Weights of a small GPT-style language model, trained from scratch on English Wikipedia: RMSNorm before each block, normalized queries and keys.
Each number is 128 + 24 x the weight over its row's rms, rounded and kept within 0 to 255. Layers, rows and columns count from 0. The size above them is the row's rms in percent of the matrix's.

# layer 4 attention output, 96x96, rms 0.609, rows 0-32, columns 0-95
size [111 134 114 105 103  91 108 121 107  86 103 106  96 104 101 103  96 110 111  87 107  91 101 101 115  93  89 107  78  99 106  98 113]
[[132 128 136 105 115 122 133 167 109 148 105 121 143 112 112 146 125 132 134 130 126 120 152 125 108  96  93 154 138 120 159 106 153 106 115 155 149 155 106 107 135 139  95 128 134 137 120 162 141 120 127 166 152 150 112 142  90 119 146 154 111 106 106 141 120 117  99 123 131  58 127 100  49 148 154 113 120 115  93 103 139 154  97  81 170 129  93 159 169 105  82 131 162 132 108  96]
 [111 112 170 129 120 142 111 115 114 144 135 114 140  97 123 136 143 138 113 139 144 146 107 160 108 122 116 138 122 137 167 138 155 122 162 112 137  89 110 119 129  80 171 139  91  92 136 155 119 120 156 126 119 156 132 167 117 141  81 145 149 113 144 121 111 130  99  96 145 136 158 112 161 165 145  98 127 130  88 114 113 100 121 173 144 105 174 151  90 149 192 116 155 137  71 101]
 [141 130 134 111 132 130 147 119 129 107 132 155 118 141 134 145 132 135  95  80 146 149 127 103 128 110 116 130 122 124 157 153 141 152 145 133 142 165 143  97 123 115 157 160  89 167 100 127  95 162 138 107 164 108 119 119 121 134 111 131 142 100 126 116 173 190 123 138 117 133 165 130 182 138 158  98 128 160 107 145 163 105 130 102  60 115 135 110 119 152 101 199 142 163 137 141]
 [122 156 150 131 152 146 119 136 150 141 136 113 103 145 123 128 109 134 119  89 138 118 123 154 121 128 141 136 112 113 118 155 156 114 124 118 113 109  91 148 114 164 148 154 139 147 128 113  85 129 128 114 129 145 156 121 124 145 126  80 142 149 169 144 142 139  93 111 140 185 139 156 118 165  78 143 157 112 135 118 102 101  91  95 164  94 170 106 141 182 191 122  65 121 125 143]
 [119 168 177 132  99 118 126 115 122 106 114 124 125  89 117 133 101 127 147 140 118 141 118 135 140 119 110 124 164 142 111 143 133 147 174  98 126 171 146  99 151 131 141  97 137 161 130 168 126 109 112 119 105 157  97  98 124 143 130 118 142 119 111 115 123 111  81 115 118 153  80 135  65 126 110 106 107 147  78 156 107 145 138 173  85 121  82 117 123 184 141 145 152 165 126 114]
 [124 142 101 127 122 120 100 144 152 122 131 109 126 141 158  95 107 140 129 162 156 120 137  98 100 168 121 151  84 144  85 146 133 142 129 140 156  91 147  92 126 158 152 131 109 125 148  83 113 146 130 101 109 132 141 116 106 111 122 116 155 159  88 111  96 132 101 173 101 176 120 153 118  92 103 150 118 120 127 156  89 154 128 167 122 104 132 153 118 158  70 117 190 126 119 130]
 [128 126 128 141 122 145 123 119 107 128 143 105 109 145 121 117 123 129 122 122  93 142 144 184 151 158 128  88 114 137 138 147 169 158  96 113 113 161 117 128 123 127 111 120 136 118 116 143  99 121  96  89 127 144  81 121 115 146 115 150 124 186 123 120  50 118 101 122  89 139  84 156  85 151 140 121 120 146 145 149 149  91 103 107  80 110 108 147  91 143 160 124 165 167 137 151]
 [149 143 139 117 145 103 131 123 114 110 144 126 124 118 116 132 120 143 108 133 125 125 137 119 110 149 138 163 130 120  90 106 143 142 124 123 133 124 116 105 115 137  81  96 139 115 123 109 130 116 101 110 117 136 182 102 153 115 145  90 137 114 121 126 134 127 133 140 116 144 161 144 116 171 166 145 173 104 129 110  68 136  91 149 130  77 157 169 145 160  22 172 134 140 143 123]
 [112 126 130 144 150 129 132 176 129 102 103 131 131 142 111 154 120 155 166 121 141 126 130 110 144 152 123  97 128 141 119 138 140 155 109 149 115 133 104 140 146 157 136  91 137 128 123 117  99  96 154 121 126 148 157 136 124 142 131 101 150 102 156 116 102  69  98 146 133 169 176  96 145 136  66 194 119 139  66  96 101 116 159 110 159 122 146 121 116 103 171 124 140 158 155 122]
 [135 132 155 138 126 111 167 132 146 153  97 107 104 120  84 123 129  98 150 116 101 135 129 111 150 120 113 137  82 142 138 134 139 167 122 119 113 105 125 148  82 123 164 137 118 119 106 152 145 140  93 143 128 126 134 120 176 130 115  82 160 133 123 140 131 146 139 146 150 169  91  90 125  71 151 144  92 176 114 128 155 139  59  80 147 154  96 126 148 100 132 133 136 115  93 139]
 [110 118 127 133 126 136 151 124 166 131  92 144 138  98 120 160 141 125 141 142 135 149 142 111 159 129 143 147 145 118 113 132 139  91 140 108 101  93 101 132 138 114 150 145 101 163 131 146 115 131 113 155 126 139 135 177  89  81 130 148 129  94 110 125 179 174 135 124 131  93 137 107 133 176 133 103  97 151 129 141 125 193 139 125 133 106 109 137 124 197 172  94 167  91 103 113]
 [114 118 134 132 133 100 147 107 126 122 110 107  89 128 129 151 122 126 151 121 110 126 126 121 128 122 146 142 101 136 140 111  80 144 153 153 146 105 161 110 105 151 150 106 120  95 130 108 111 128 106 169 110 105 131 173 155 123 113  92  88 146 138  88 124  93 130 115 114 135 171 124 128  35  78  71 147 120 170 170  91 126 152 128 143 140 127 139 150 113 147 101 127 127 141 149]
 [103 165 142 162 118  81 116 153 100  94 136 120 142 104 125 108 142 102 115 136 101 128 127 150 155 104 113 126 115  93 148 136 119 136 106  96 144 108 119  97 161 119 175 129 132 155 133 150 130 139  77 108 131 107 123 117 121 138 122 117 129 145 138 139 161 152  87 128 163 127  70 129 136  62 142 101 153 122 182 118 156 149 129 147 107 136 168 103  90 163 117 142 109  74 116 130]
 [157 158 121 153 124 107 105 132 106 120  92 151 130 122 159 143  89 133 129  98 122 124 128 150 132 132 133 168 154 107 161 110 148 103 125 121 121 121  94 131 123 158 157 113  99 148 123 100 138 164  98 128 130 133 125 119 131 121 121 140 122 110 106 153 150 123 146 104  80 112 140 123 148 142  96 142 104 150 106 114  97 111 134  92  82 129 210 195 141 183 122 128 111  87  98 159]
 [131 103 126 102 139 105 112 137 121 119 106 129  90 133 116 116 140 165 171 142 123 122 134  94 126 131 164 120 125 136 111 162 136 139 148 142 148 111 105 130  96 144 131  80 139 129 114 121 120 120  87 121 138 107 126 177 159  84  91 129 118 108 135 120 205 112 162 170 108 153 128 100 127 125 116 104 101 170 175 145 117 136 127 128 131  81 130 165 148 164 144 142  91 168  96 153]
 [125 146  99 134 126  91 146 122 110 179 119 132 119 122 159 173 125 103 125 135  93 125 124 127 161 137 142 129 114 100 106 122 117 107 159 144 127 178 143 100 116 180 123 113 134 127 141 158  99 157 148 140 130 106 125  97  93 129 163 124 136 153 150 145 149 129 114  97 135 106 115 169  73 107  90 129 147 170  85 122 162 118 116 170 170 144 146 130 180 140 154 130  86 107 140 119]
 [126 138 117 147 137 136 120 152 147 139 138 150 104 113 117 103 141 131 123 142 127 119 163 114 140  92 123 133 107 139 121 124 113 155  98 125 129 112 118  59 141 149 126 106 140 123 129 116 106 123 172 130 134 159 115 122 131 112 161 140 130 172 128 122 111  80 130 116 140 106 102 150 136  92 119 111 121  55 128 162  71 126 192 133  93 108 123 142 138 183  68 162 140 100 107 100]
 [146 120 154 121 155 134 120 145 126 182  95 172 106 127 128 146 151 111 114 135 135 119 121  96 150 152 105 107 124 115 130 119 108 109 119 124 134 134 128 124 159 121 153 101 141 142 126 128 115 108 155 167 148  81 127 142 133 121 140 120 144 102 125  97 185  83 149 125 147 135 153 120 189  89 164 120 148 135 112 114 176 162 180 153 163 105 119 145 187 118 123 136 123  98 177 126]
 [140 110 113 139 116 116 120 130 137 122 126 119 156 112 122 117 150 153 116 124 124 128 130 115 102 127  90 120 133 134 147 134  99 106 139 134 172 144  99  74 139  84 149 160 149  88 119 157 117 135 150  94  93 137 144 102 142 134 122 118 128 132 144 157 109 129 156 103  89 139 105 124 101 143 140 122 140 101 110 104 102 186 153 134 136 179 172 105  84 102 111 194 141 171 112  72]
 [153 138 175 127 125 125 169 129 147 127 153 136 134 102 144 119 127 106 143 127 119 145 155 140 134 120 105  96 128 134  97 139 127 131 130 120 112 152  95 141 111 108 124 134 119 136 101 133 122 134  91 125 154 132 141 171 150 141 153 140 159 109 142 132 140 147 128 170 173 109 131 143 159 188 164  85 163 121 177 183 157 147 141  61 147 138  96  84 103 117 155 144 100 164 133 153]
 [145 116 112 127 138 145 123 161 121 139 132 130 152 124 113 142 145 109 108 127 111 130 140 111 129 113 118 110 175 106 101 136  89 119 104 132 137 133 118  93 137 159 134 122 120 155 105 164 115  94 161 100 138 136 102 133 100 133 167 163 171 115 161 120 129 115  56 111 121 139 124 113 130 121 112 148 162 124  85 174 141 152 178 129 126 116 192 102 151 193 115 148  95  99 111 116]
 [ 81 111 148 121 149 137 149 120 181 143 120  95 128  98 121 136  96 145 101 127 129 106 128 138 118 121 130 125 139 112 122 104 122 106 172 120 114 121 133 105 145 107 146 110 137 171 113 160 147 127 129 136 184 159 115 143 111 125 141 126 138 156 120 127 145 124 105 133 174 124  61 145 144 110 181 114 140 100 137 153 184 151 143 150 160  89  99 150 169 191 151 120 136 110 141 129]
 [102  79 146 116 143 106 116 136  87 152 130 164 132 111 112 144  95 167 106 144 110 109 130 100 127 136 117 135 125 129 116 141 129  98 155 112 163 120 113  82 116 114 106 108 127 117 164 118 108 127 148 127 131 134 130 115 110 115 119 102 136  79 157 141 204 105 143 152 154 129 154  91 116 130  91  84 110 145  77 166 141 111 134 158 161 121 146 141 127 130 106 190 129 147 114  92]
 [133 104 110 145 119 146 131 130 107 139 150 117  86 138 130 122 140 125  96 180 145 137  92 106 110 137 157 139 137 123 102 121 113 140 151 136 150 116 147 122  88 138 101 122 149 136 138 105 114 117 125 118 114  86 154 117 159 106 151 175 101 160 144 132 117  90 141 126 128 149 142 145  90 120 122 138 165 194 142 140  96 127 124 156 120  99 180 157 134 196 110  75  89 144 161 136]
 [126 119 106 124 127 133 130 137 143 150 152 169  81  99 133 130 147 127 108 115 122 138  94 119 141 157 147  86  88 153 157 104 198 123 131 112 152 134 157  98 134  85 130 142 131 108 141 137 104 133 138 122 116 115 110 112 142 103 113 124  87 160 111 145 148 146 181  93 102 109  69 165 160 138 126 147 126 136 117  98  98 119 144 157 151  82 124 179 142 115 157 118 137 118 158 141]
 [110 118 136 126 135 151 133 115 144 140 160 110 144 103 108 133 136 105 151 169 161 110 119 160 160 146 106  92 145 115 100 118 128 154  86 119 119 144 131 169 132 136 104 154 140 141 127 163 164  90 156 135 128 124 105 137 114 147 185 140 166 106 139 122  86 124 110  92 141 139 154 112 107 114 160 204 175 125 134 117 189 130 137 125 105 105  85 106 161 135 147 125 130 112 125 121]
 [ 95 106 118 178 121 180 133 122 145 137 157 100 135 111 110 122  96 134  84 119 109 106 128 131 138 158 134 119 110  99 122 158 149 124  99 139  95 100 147 106 127 102 104 123 134 113 119 140 133 124 136 120 148  94 179 163 126 115 148 121  97 139 110 186  89 104 135 135 141 106 120 106 155 138 121 163  97 113 153  82 104 172  81 149 176 118 103 144 133 136  92 103 153 107 150 132]
 [117 144 121 130 111 108 127 129 128 106 126 138 149 129 137 142 110  91 133 101 132 137 141 128  96 143 140 140 141 145 150 121 135 109 155  93 162 137 142 120 127 145 140 134 130 125 130 103 138 169 144 152  98 150 154 136 114 122  95 126  97 108 118 106  92 170  95 148  93  94 193 154 104 156 104 111 145 112  81 125  58 183 125 122 112 134 104  99 188  97 150 118 166 128 149 161]
 [115 156 131 134 139 126 101 104 143 133  99 132 150 107 152 136 156 100 154 168 124 108  97 150 100 114 113 132 121 118 163  95 113 127 116 114 146  89 121 125 133 150 179 111 108 106 161 144 194 112 107 181 145 121 126 102 147 115 115 121 110 132 150 106 115 141 153  88 187 136 156  83 119 102 128 117 134 126 128 147 127 141 127 135 135 169 130 164 168 152 161 140 134  58 128 119]
 [137 140  99 105 115 153 117  82 136 110 150 133 111 152 110 127 120 112  77 136 131 161 116 147 157 130 104  88 110 168  95 119 119 165  96 141 123 169 127 116 149 138 140 129  80 131 133 133 121 107 107 170 113 143 103 116 166 139 115 145 112 160 148 109 153 119 181 117 126 162 134 123 160 168  99 114 111  91 128 176 156 100 115 146 130 121  90 158 111 151 114 135 168  93 166 130]
 [143 144 145 134 167 150  98 176 132 109 149 131 144 131 142 120 125 148 140 100  97 145 136 116 138 134 112 156 103 124 126 129 125 144 104 140 138  90 104 122 122  87 102 135 155 111 110 125 123 122 145 141 133 148 136 148 135 112  86 120 168 165 150 143 115  53  90 115 154 201 126 124 128 130 118 158 160  99 174 124 117 143 128 114 134  92 131 156 148  73 175 126 162 139 121  97]
 [111 140  68 126 122 116 143  81  75 128 113 148 146 141 133 140 129  93 116 115 136 144 164 136 128 123 150  98  79 132 163  88 122 143 153  84 132 146 129 129  86 118 123 137 107 117  96 140 147 128 135 142 137 102 129  85 110 113 105 121 123 135  99 144  75 166 137  91 133 101 119 125 143 140 154 161 129 205  86 107 124 106 113  94  83 133 131 144 157 134 121 134 115 133 135 128]
 [ 87 132 146 122 109 128 163 115 121 139 100 118 136 125 174 119 164 121 160 125 105 148 144 103 116 124 113 143 130 123 122  97 114 121 141 139 113 148 153 124 122 120 127 108 164 127 117 168 130 138  90 106 158 123 162 122 104 127 133 120 139 122 110 128 127 173 107 158 177 158  76 112 159  71 188 135 102 173 113 107 125 124 143 168 128 146 118  99 153 162 120 129 135 182 134 180]]